config.yaml
n_layer: 12
init_std_down: 0.0477
steps: 4114
Each number is 200 + 30 x the weight over its row's rms, rounded and kept within 0 to 999. Layers, rows and columns count from 0. The size before them is the row's rms in percent of the matrix's.

# layer 6 MLP gate, 512x256, rms 0.0476, rows 214-264, columns 0-63
099,157,207,247,202,194,136,230,213,234,227,206,183,199,257,230,184,221,200,203,216,231,177,196,203,242,237,240,252,215,190,198,170,205,149,225,184,181,234,182,186,216,146,194,170,191,135,209,277,204,229,172,200,113,211,236,145,232,209,157,211,234,146,199,188
104,173,189,202,207,205,243,231,225,194,158,211,165,247,199,221,197,263,190,237,209,196,168,230,185,222,200,171,251,182,190,180,222,204,190,191,182,219,207,250,166,293,203,147,179,181,190,202,200,161,200,191,202,164,189,202,222,157,200,242,217,242,228,223,214
104,195,181,209,184,197,209,187,172,190,207,176,176,234,168,233,177,214,185,149,221,212,269,237,158,232,160,145,212,233,183,197,147,194,213,201,186,181,201,189,184,224,192,223,187,198,181,220,188,214,203,199,184,226,209,251,169,224,237,237,172,167,242,245,231
100,156,232,195,218,236,223,214,173,232,193,158,219,180,230,220,226,158,214,214,179,242,221,228,194,197,179,210,210,200,165,266,198,209,226,184,174,201,195,184,245,165,221,201,157,159,181,191,230,201,209,220,171,215,225,173,204,171,178,203,191,246,238,171,213
100,208,200,234,195,246,279,216,163,186,252,207,188,208,231,182,266,202,177,183,214,190,235,188,212,273,232,180,218,191,185,195,235,200,228,198,200,189,162,160,181,172,224,214,214,172,239,238,196,178,163,179,191,190,199,273,224,149,212,211,195,180,203,196,174
100,225,205,180,216,219,201,225,210,174,265,199,195,187,127,177,223,118,175,159,225,183,181,165,136,164,160,212,237,184,220,136,172,143,234,187,243,182,246,248,223,154,171,206,231,200,199,217,238,230,117,197,178,235,242,210,195,208,225,211,201,248,178,168,197
104,177,146,229,190,174,212,246,172,200,233,194,186,160,227,189,223,212,234,232,203,250,219,144,208,170,193,198,252,190,265,238,213,154,188,261,230,193,181,211,196,226,260,190,190,170,180,194,165,210,238,168,140,166,128,242,172,208,229,184,213,201,171,170,180
096,193,186,214,185,190,210,178,242,239,222,151,169,236,246,149,228,262,214,187,242,168,197,152,167,191,287,191,144,207,235,225,195,200,211,220,190,270,202,223,208,175,222,200,251,162,173,212,237,213,215,189,193,182,187,220,222,242,208,179,227,174,162,176,192
093,243,193,199,237,181,127,147,243,218,171,179,212,200,201,200,224,187,185,263,231,279,207,215,157,166,235,170,187,196,205,207,211,174,140,223,209,151,224,155,242,206,217,215,200,172,176,177,166,220,201,282,203,224,235,206,214,143,208,214,207,178,188,188,178
103,183,235,213,161,227,196,211,203,214,208,217,186,159,174,227,205,182,208,217,132,220,270,193,205,208,211,168,187,153,213,270,180,164,227,192,230,155,211,228,184,191,132,172,205,203,171,230,227,239,224,206,141,213,191,236,210,247,226,200,180,158,212,221,148
105,234,213,223,215,238,156,120,203,148,213,234,241,196,188,137,223,148,274,183,246,233,234,214,213,241,228,181,210,213,164,205,238,202,208,237,204,223,185,208,213,250,209,199,190,279,168,230,141,184,221,245,183,182,177,257,249,212,204,209,202,149,183,192,156
092,226,255,187,194,201,167,166,168,162,201,180,224,182,173,175,255,211,164,204,169,190,189,210,197,166,239,183,236,205,233,204,152,213,192,147,162,167,261,239,195,233,163,165,229,154,243,199,195,227,175,205,227,187,207,201,205,190,265,199,253,209,193,200,151
104,229,179,203,178,217,251,201,255,222,171,255,223,191,213,153,240,228,164,206,179,196,172,184,197,198,246,238,168,272,227,210,181,200,216,182,195,143,192,198,205,224,190,194,226,135,229,221,186,255,224,204,138,179,191,191,212,232,137,185,190,200,231,203,180
103,267,188,225,170,202,176,184,275,200,212,192,151,148,180,260,227,221,175,206,260,214,253,193,250,219,194,175,200,244,210,202,161,227,252,208,242,193,237,178,207,180,215,153,187,136,103,220,201,223,195,194,212,178,248,214,211,205,217,193,187,242,156,209,179
104,218,224,248,181,197,204,220,214,203,196,201,208,202,169,230,209,246,180,165,279,154,160,197,191,134,201,200,247,181,193,202,233,191,238,177,175,196,168,235,208,207,202,237,173,217,178,153,197,214,204,150,135,189,141,252,169,202,188,214,238,219,187,215,184
100,200,133,214,205,205,167,190,216,208,178,208,244,146,201,241,169,265,249,257,225,175,200,221,176,195,222,171,209,165,185,143,169,264,239,229,173,208,207,251,209,121,191,194,198,176,176,177,163,101,203,232,241,171,225,182,170,129,228,135,192,213,205,197,178
105,236,139,179,247,216,174,186,208,220,186,221,197,190,219,176,147,187,149,178,259,194,253,152,182,266,179,216,240,156,212,205,208,145,171,227,217,158,238,177,191,220,193,204,230,230,297,192,207,200,164,229,218,234,195,208,177,186,173,210,216,223,228,133,206
090,245,198,163,197,229,224,232,182,221,230,214,233,217,197,235,166,218,181,125,182,188,179,220,218,248,203,216,214,180,195,238,211,206,230,217,210,175,202,161,239,166,185,201,191,212,213,237,210,242,213,213,237,225,207,199,238,191,198,209,138,171,234,160,187
099,220,205,217,238,244,186,206,162,198,220,252,156,205,248,193,205,165,234,177,222,198,192,231,162,240,211,181,209,149,202,206,200,227,199,218,164,204,193,194,237,184,204,214,177,226,219,209,213,228,195,198,212,211,201,156,204,272,208,236,219,226,164,199,188
101,197,148,220,213,174,196,185,222,214,230,222,160,193,228,189,260,163,207,179,232,257,203,198,166,198,251,223,219,186,260,163,202,223,161,235,198,165,225,184,235,166,178,208,175,221,179,209,199,174,198,177,180,135,224,196,200,183,237,200,180,158,207,178,243
098,111,229,112,205,226,229,145,248,153,230,218,204,150,191,201,210,243,151,203,221,176,200,208,207,191,177,223,249,211,187,235,190,235,175,171,263,231,192,213,185,244,171,200,195,205,178,190,204,209,177,170,191,175,243,141,201,172,239,253,228,182,223,230,221
102,208,185,251,193,201,203,204,236,173,149,227,166,191,235,185,190,238,241,202,181,213,225,225,231,239,173,214,151,225,243,203,197,201,167,195,167,225,142,207,119,222,197,154,154,239,228,220,185,181,180,184,221,205,162,166,194,257,198,163,158,182,189,239,224
089,224,206,146,193,186,206,222,184,227,182,228,186,214,143,213,237,205,157,213,197,183,232,197,131,245,224,168,195,142,199,196,208,206,210,234,241,149,189,149,222,237,186,236,210,218,193,218,186,141,214,205,235,166,198,132,203,187,207,206,201,198,216,220,181
101,189,245,209,197,218,170,231,249,220,162,245,190,242,219,251,213,184,203,208,156,188,211,253,247,252,195,161,204,223,246,203,254,241,227,178,170,209,209,201,117,183,218,169,215,240,197,223,146,216,164,267,251,197,172,167,163,208,171,138,211,228,145,181,219
102,175,154,224,246,214,211,186,180,275,212,182,184,160,196,210,151,232,130,230,161,167,241,190,240,231,190,232,228,168,216,162,235,206,281,175,213,181,184,248,178,224,217,224,216,182,217,276,215,196,206,164,196,201,257,143,144,187,216,198,182,175,251,211,193
091,211,176,191,146,206,215,187,144,191,239,215,202,246,170,184,163,171,139,214,201,179,217,190,201,237,196,237,177,186,184,223,208,189,219,252,201,154,245,172,213,256,197,195,206,184,245,267,209,157,183,216,262,258,174,184,228,188,187,157,184,243,231,227,219
108,190,198,245,228,165,192,168,216,228,205,247,230,230,187,228,150,184,194,200,187,192,225,226,223,191,185,241,223,172,191,216,193,237,200,166,233,140,200,256,183,148,230,199,238,205,225,236,207,220,163,187,178,210,171,197,223,229,168,212,188,212,245,180,172
105,175,221,186,170,177,239,230,227,245,220,164,234,187,218,183,193,162,171,218,161,188,232,207,153,217,178,161,162,196,220,214,235,200,221,142,230,154,178,215,148,195,169,263,276,147,218,183,195,239,165,228,167,204,239,200,151,192,172,178,256,208,173,230,194
104,171,244,234,166,220,249,246,164,236,155,189,207,207,249,216,254,148,170,156,228,180,176,216,160,209,217,220,199,214,249,185,218,163,197,215,175,172,182,229,217,191,254,163,194,209,233,163,170,201,171,191,252,182,195,183,185,195,180,211,220,215,189,190,175
098,187,247,227,194,224,197,175,148,170,212,237,170,196,217,188,154,213,237,141,181,212,215,204,182,183,206,170,223,212,136,187,144,174,213,234,191,149,232,229,171,234,197,199,248,214,207,200,173,194,197,186,202,173,206,159,192,215,178,184,223,216,252,221,200
094,240,221,214,222,240,194,184,142,230,123,197,212,217,183,190,109,177,171,175,204,174,246,223,210,202,166,256,233,193,151,205,213,228,166,191,211,187,205,165,192,171,175,213,177,225,147,187,174,226,204,201,190,230,195,203,179,155,218,190,170,210,259,217,196
101,195,203,187,222,165,226,209,179,217,171,177,221,226,189,206,170,170,206,252,216,189,191,186,214,137,211,191,137,185,232,266,258,143,179,221,237,255,206,188,199,212,195,184,210,219,137,162,175,140,252,195,212,187,209,213,205,202,203,208,179,144,223,225,230
096,206,167,166,174,212,190,201,194,206,215,217,181,136,200,245,238,218,178,262,188,165,214,194,210,189,211,224,217,198,181,235,172,219,173,175,182,162,164,169,217,194,162,166,184,176,232,257,177,190,214,216,208,237,232,186,267,236,209,180,207,202,183,181,213
107,182,243,199,241,180,201,172,236,170,193,185,181,143,233,221,209,171,201,165,188,236,194,219,179,214,213,197,206,247,183,194,197,219,238,226,184,206,238,235,220,200,191,177,201,177,216,166,178,163,291,226,173,224,232,220,165,198,133,193,223,217,204,151,186
106,197,154,170,211,241,229,241,258,222,175,231,184,243,133,234,200,172,247,159,241,210,237,190,182,230,155,206,187,221,202,190,217,239,163,239,220,200,208,163,207,166,165,157,202,183,210,163,217,226,175,240,217,161,171,134,199,231,172,198,205,240,170,181,185
088,145,256,173,224,221,226,207,183,161,233,198,179,208,155,175,222,185,150,234,213,159,188,171,224,208,174,217,175,201,181,263,163,210,204,161,170,241,213,251,241,241,192,180,188,175,184,239,179,214,172,265,231,193,213,214,196,249,208,249,252,208,201,261,236
103,203,197,246,172,207,202,191,174,126,173,177,216,174,197,194,222,173,183,149,234,227,167,203,189,234,232,234,166,130,224,190,199,136,240,177,270,122,239,165,136,212,178,201,164,199,234,195,203,205,243,155,179,199,190,194,208,191,177,214,168,232,230,164,180
107,203,165,231,206,242,169,221,182,187,122,192,243,151,214,149,239,221,138,219,214,185,195,203,241,240,139,184,175,211,196,151,262,212,174,181,198,197,205,226,203,222,213,237,162,190,248,207,177,179,224,229,182,179,210,186,181,223,187,182,237,195,216,129,124
102,279,223,241,225,198,197,236,230,185,170,226,230,144,219,184,131,183,171,188,217,188,180,202,239,238,222,151,145,206,204,191,246,170,231,167,190,227,198,254,200,175,159,178,175,177,206,157,163,232,233,224,194,180,267,184,228,249,237,229,195,228,177,242,205
100,223,194,183,226,205,193,250,165,209,164,205,220,182,178,191,181,184,258,157,251,205,245,233,227,198,244,188,230,265,190,217,188,244,199,153,157,213,182,213,185,209,231,227,202,196,236,199,222,178,230,256,153,193,183,230,168,189,246,190,203,191,193,204,141
097,202,237,197,218,268,182,190,189,192,170,199,225,194,189,219,138,179,236,225,229,239,263,224,226,124,190,197,228,176,241,195,250,214,235,233,202,158,171,176,284,173,198,231,185,215,223,243,233,155,250,178,217,199,248,255,189,224,228,154,176,222,197,218,218
097,154,185,183,180,199,182,160,195,240,247,229,214,177,247,237,245,226,148,188,227,237,210,207,166,182,212,234,256,192,207,227,203,201,204,191,204,201,182,221,197,223,209,218,237,247,180,191,236,233,190,217,191,107,252,162,185,223,264,180,178,197,177,190,153
101,187,190,195,221,233,202,238,179,229,228,213,245,230,155,233,231,194,216,201,160,193,167,189,215,183,171,156,156,233,251,180,241,201,215,176,220,155,207,203,190,181,236,186,211,246,156,195,217,158,183,180,176,247,207,232,207,202,162,171,168,226,219,137,220
104,181,183,202,208,159,186,214,197,204,161,256,204,253,175,194,192,197,189,215,166,184,183,202,219,197,190,177,253,215,237,203,140,225,210,161,196,158,174,242,204,210,231,176,214,171,194,230,180,181,179,235,151,222,204,228,219,179,215,117,217,193,228,138,186
102,175,179,187,161,180,139,219,204,242,230,167,207,228,168,184,229,171,196,200,188,174,193,212,193,176,171,194,251,181,240,238,164,201,204,248,262,199,238,156,202,222,254,177,196,214,221,195,238,189,222,217,215,244,211,209,203,203,156,233,232,182,249,204,167
097,167,172,163,228,189,161,237,226,232,184,177,229,195,187,167,170,213,241,208,231,234,163,213,218,176,228,154,212,233,185,232,202,270,267,234,196,165,166,196,185,209,238,222,209,178,269,210,186,212,202,185,206,191,227,160,245,185,226,186,228,230,231,152,191
096,155,191,146,321,187,238,168,236,171,205,147,189,201,235,222,176,178,135,206,201,213,111,211,180,192,198,181,150,187,165,177,213,185,192,179,205,234,139,166,179,177,194,200,190,194,220,193,201,180,176,190,170,214,179,178,210,221,185,251,172,228,202,211,185
103,194,231,223,201,163,162,166,172,176,219,212,213,222,225,158,81,190,220,249,278,256,171,198,195,178,180,178,203,214,206,129,205,173,157,237,213,178,205,188,220,213,196,218,212,165,198,216,236,163,244,224,238,261,263,209,120,178,208,176,215,194,257,208,267
100,155,152,164,224,225,164,197,168,173,173,247,201,198,220,184,257,237,151,213,183,184,226,135,198,248,156,228,191,226,228,219,195,178,206,208,192,231,156,162,195,176,184,216,189,178,201,228,221,178,191,220,232,153,246,275,232,156,191,243,177,240,260,182,200
098,205,179,217,200,227,187,170,222,150,217,197,143,237,256,218,201,217,205,229,188,184,159,218,209,202,221,233,194,159,227,172,239,154,171,227,170,212,219,210,153,203,177,227,186,178,239,228,129,177,219,223,192,207,225,183,148,243,182,206,175,202,188,217,126
100,181,212,196,262,124,215,223,261,149,189,214,175,167,234,157,252,155,246,199,148,230,219,219,190,204,187,255,181,205,163,212,190,155,198,205,174,159,228,257,188,260,219,208,192,203,148,239,214,206,214,192,200,207,225,187,206,196,225,252,196,210,159,137,168